From a checkpoint of a small transformer trained on Wikipedia.
Size: 14 layers, vocabulary 1424.
Architecture: RMSNorm before each block, rotary positions, no biases in attention or MLP, tied embeddings, capped logits.
Training: a variant of SOAP for these matrices, 199M tokens, 3042 steps.
Each number is 500 + 50 x the weight over its row's rms, rounded and kept within 0 to 999. Layers, rows and columns count from 0. Numbers have three digits each. The size before them is the row's rms in percent of the matrix's.

# up: layer 10 MLP up, 512x192, rms 0.136, rows 498-511, columns 128-191
# down: layer 10 MLP down (transposed), 512x192, rms 0.129, rows 498-511, columns 128-191
# gate: layer 10 MLP gate, 512x192, rms 0.131, rows 499-511, columns 128-191
up498 097:500479511568474514452557511456473510595491395408489465495525474543459476533511518497565488460614488520420482547613516442541452443513492575451471481526527518560535530535447599481527557460488517
down498 100:561501497523458507632525527416404498506554482435522443505456429493512464507551455550410511464580565512526548407442506529478493546512453496477438510537446466509449481374548476489472456500556525
gate499 104:466543528525439564563540473548482510468545424454512415478513509479466585460503511423557539497520640454576470452555400453556580476558433534531471524507432534421472483473526516442398493482483525
up499 104:526426453550564503445458449482517504497487476502453477482440507481489499575622458545546489527476373515440497565470444516413535483455545585503418531532565568475568434470601411478536450487494517
down499 106:551501417596524526421456477503502541440478492433421461508470549496547450523545522438570497499569517518565566573601453529533535504495484484443544526455539545512533468554477529525556532465492479
gate500 111:533384590578545550505481572400495517548531514465439536497557459610502527547435510476494552480489463500535471496505591514378525444514472513340454478427527514490479487451551445552596538449518486
up500 107:577564496468482448534541548473542410638599464421423562545489490530559497522480425430508526569440492532510458522551446546495496525515489584452451561480484601506477546481497514522548565501547571
down500 099:449445467477578539527538590380472508497562507522473448547469455462565431467600411493467470455497539536453507561588630584486563518430553543542551531443569464620459527528451534495531491568482451
gate501 103:512526474460617518449552560533559599548525535546412484449525558536530471467478413537472604508472594502555484505526547529480456484460530557461457576486526459567391464493563498460559513485521422
up501 102:489586468470511444512553584453479509439608501434499505508478411518442519463494447520492602460518473521574445517504607468478462539532523546466455425506527520453470559403554502532552551561426510
down501 097:434546513620448555578436531511454597480536546458525549564539588527627493470508436509513472538494553495570555455556409498433556497537490478453471562542482529577452437494520485558526508440508503
gate502 107:485525470516450512375509479470553472494569533448547570497527573519572533505515536491536456450424484464541451455586486488415587443518535550486658607586447537453511570470499447541506461451550558
up502 097:487529405410517579578553495371538499584502509535511475487537517490512498450443442534505498483417514569537446518555396527517456663475514500543541552572470528436586552437524557506471463499483533
down502 097:590452583496591478560482545489391523479492496512469520520524407564473563481467512508536510507440501447503483515473563458484423467544487538573447455531456520534590482510481608565507494396482571
gate503 101:566406515458501576422540554417501502505585460596497501479536466413443474535572474493575467511492429469464499556591517461487511416477508509361564490539508359504511437477510464506462448594504460
up503 099:430466450459545581460531476448462530515617472522555570588503528508481585471482532482510401514498416507496429414472495451452512558480471527544536345411516642457569495479503522469515473470489527
down503 094:537493493472476480536566479498531529536441522521464498424455575607437511521410550488447421576474510553494491494482537489536449517522540514465457586491503606510594543401611465513477505537479510
gate504 100:441469495571577606577603508491368445491512507481559498466540578461437579461449544501600546579524531489510547526465568588528459546544522569542507457523517551586481501482480534548604499458448521
up504 116:436493440502575445507443534532469506520433542587419459526496446553520526552438593415479494455538533542458459520554583428501536572526582438417426551548436494442530515421522607452504477440477461
down504 106:452479534468560593514432594499554487449536539456550514495397536564501512464454432421549485531506460479383468426560481531544499492492484483546418423567487399527488537645628471515496467517618473
gate505 098:563464569569492473534468444428491388473452519527532471487445486447473440572419539545511570522471519474442563534546469465520510470570547595476437591562475517456421572497397547565548492465537487
up505 093:487472486403490448460534558544539630530528482544437467505502466497398515557523496534433535535459529460567482431502529474532483519405437519568498502460524487526525449523433434448455583458598480
down505 092:566520481571505465502500525540534501440457522492446388393494443491437510442507562518592522541444429548541554538512403561450489510405541545527510464532481494512386575505444443483454434585458525
gate506 107:509574581444483461444478515572497472470531402437382507475606450519575511588553573541551522491458459466558474569475522459534427541524562447580415535494381442496475523460535488496582535518471547
up506 100:527519519469415512539490586454531477437431474519501543523507493465548554515437601474524464585448507434583453516492504399522441425537492406577456582523417489439490490510441518540569501490558550
down506 104:530509498505471510421530593559445497439536504537407563510539462423550467497497521474488535446419516551482482492405477564530523498534493553584515425509406424440566480414561596572477581449496496
gate507 109:568512507467435474546567409571450447409524515512472559528582499540502403448530594536534542530483492489538539575535542518473563530555510462543429467539512608574508531521549468574556541420445499
up507 104:522587467499522458487450468553514587458497520483495495487550513535580538457483549588501600502556478578483483482576511506576485483493463404409554508527451480418553591533546583504506488488478556
down507 105:486510447448539489509480501551542483498419489531506497504552486485491494500535483411422499537483442453530541519517390562524440528505532498505491519491529470466548462437545473540555531584547538
gate508 099:503545571484476439558554607469407492552480447490471394410594531529504549498461515562478551503535452425511563561497457563421484484538571563567502544494531462530500478512480469490569437426531432
up508 095:515520455510479521521517525479444560561443437577517448531457455483590484440526527501567542514467547504467596572491607473554444544575498477502569558492463508476402483580521489529438516484495439
down508 097:588468514519466518447471474482449570449507526515480489392437446448465509419533570537499428511436429421481441452510465467446513459547517452425453493523537399474577450448397610529540555578556527
gate509 114:475588515571471449572416420437539589408474513506489442464508518520484470504574490525583495418485474507478511522521459491509497503487485505475532516530488449475495640462509597457469523537469526
up509 108:493499505474506443583491482437549466586476524508515541536505578440557534484512458564534452538554535509607470556430586525414506536537445555571467531587573408429482534532480501441552513617483485
down509 106:494530474427486463603586505515534567575455470548489487421538488439485488582523466444562519530480533412488511432519473476475450536508522498482468517594466518567424479483466440456491511521517457
gate510 105:472506424478441468455444444611561448422538524489600500483617614494530533526501451479468495482551531497557503426564421460534519559572570483454508568550488561475489436439503544455473499449502523
up510 099:457542502537575467552544512527633554515542524496517481433471530503539520433480464405504457480505470553498510409465484469553524518543554481482484494491525553500455454495545512399560538560493497
down510 101:534525470528548494455517609463439455485471551536517462502477520389461454481490508504520485549544492578534522505451497484550549521465502506520562493538506475568368508558494476548536471541487532
gate511 113:557568528474447484473575504443499498490546519580581495452493473478519529553555469490557446462521445532461567505499546527589547597414473510409534512548551568551490482519594568486502440535443467
up511 112:448488449502535382472515568504468529446403429534434471514574436560487486528511481491499492525498521483585513418514478497395460514574524499515413352639457426438523448472431423451448532571531400
down511 104:558555484483503391529504508501483553520482544479543431506457456558534483491502539398482548493483440482469550418548502557453381566521497557531477460501470489513467433594432466585601539495476418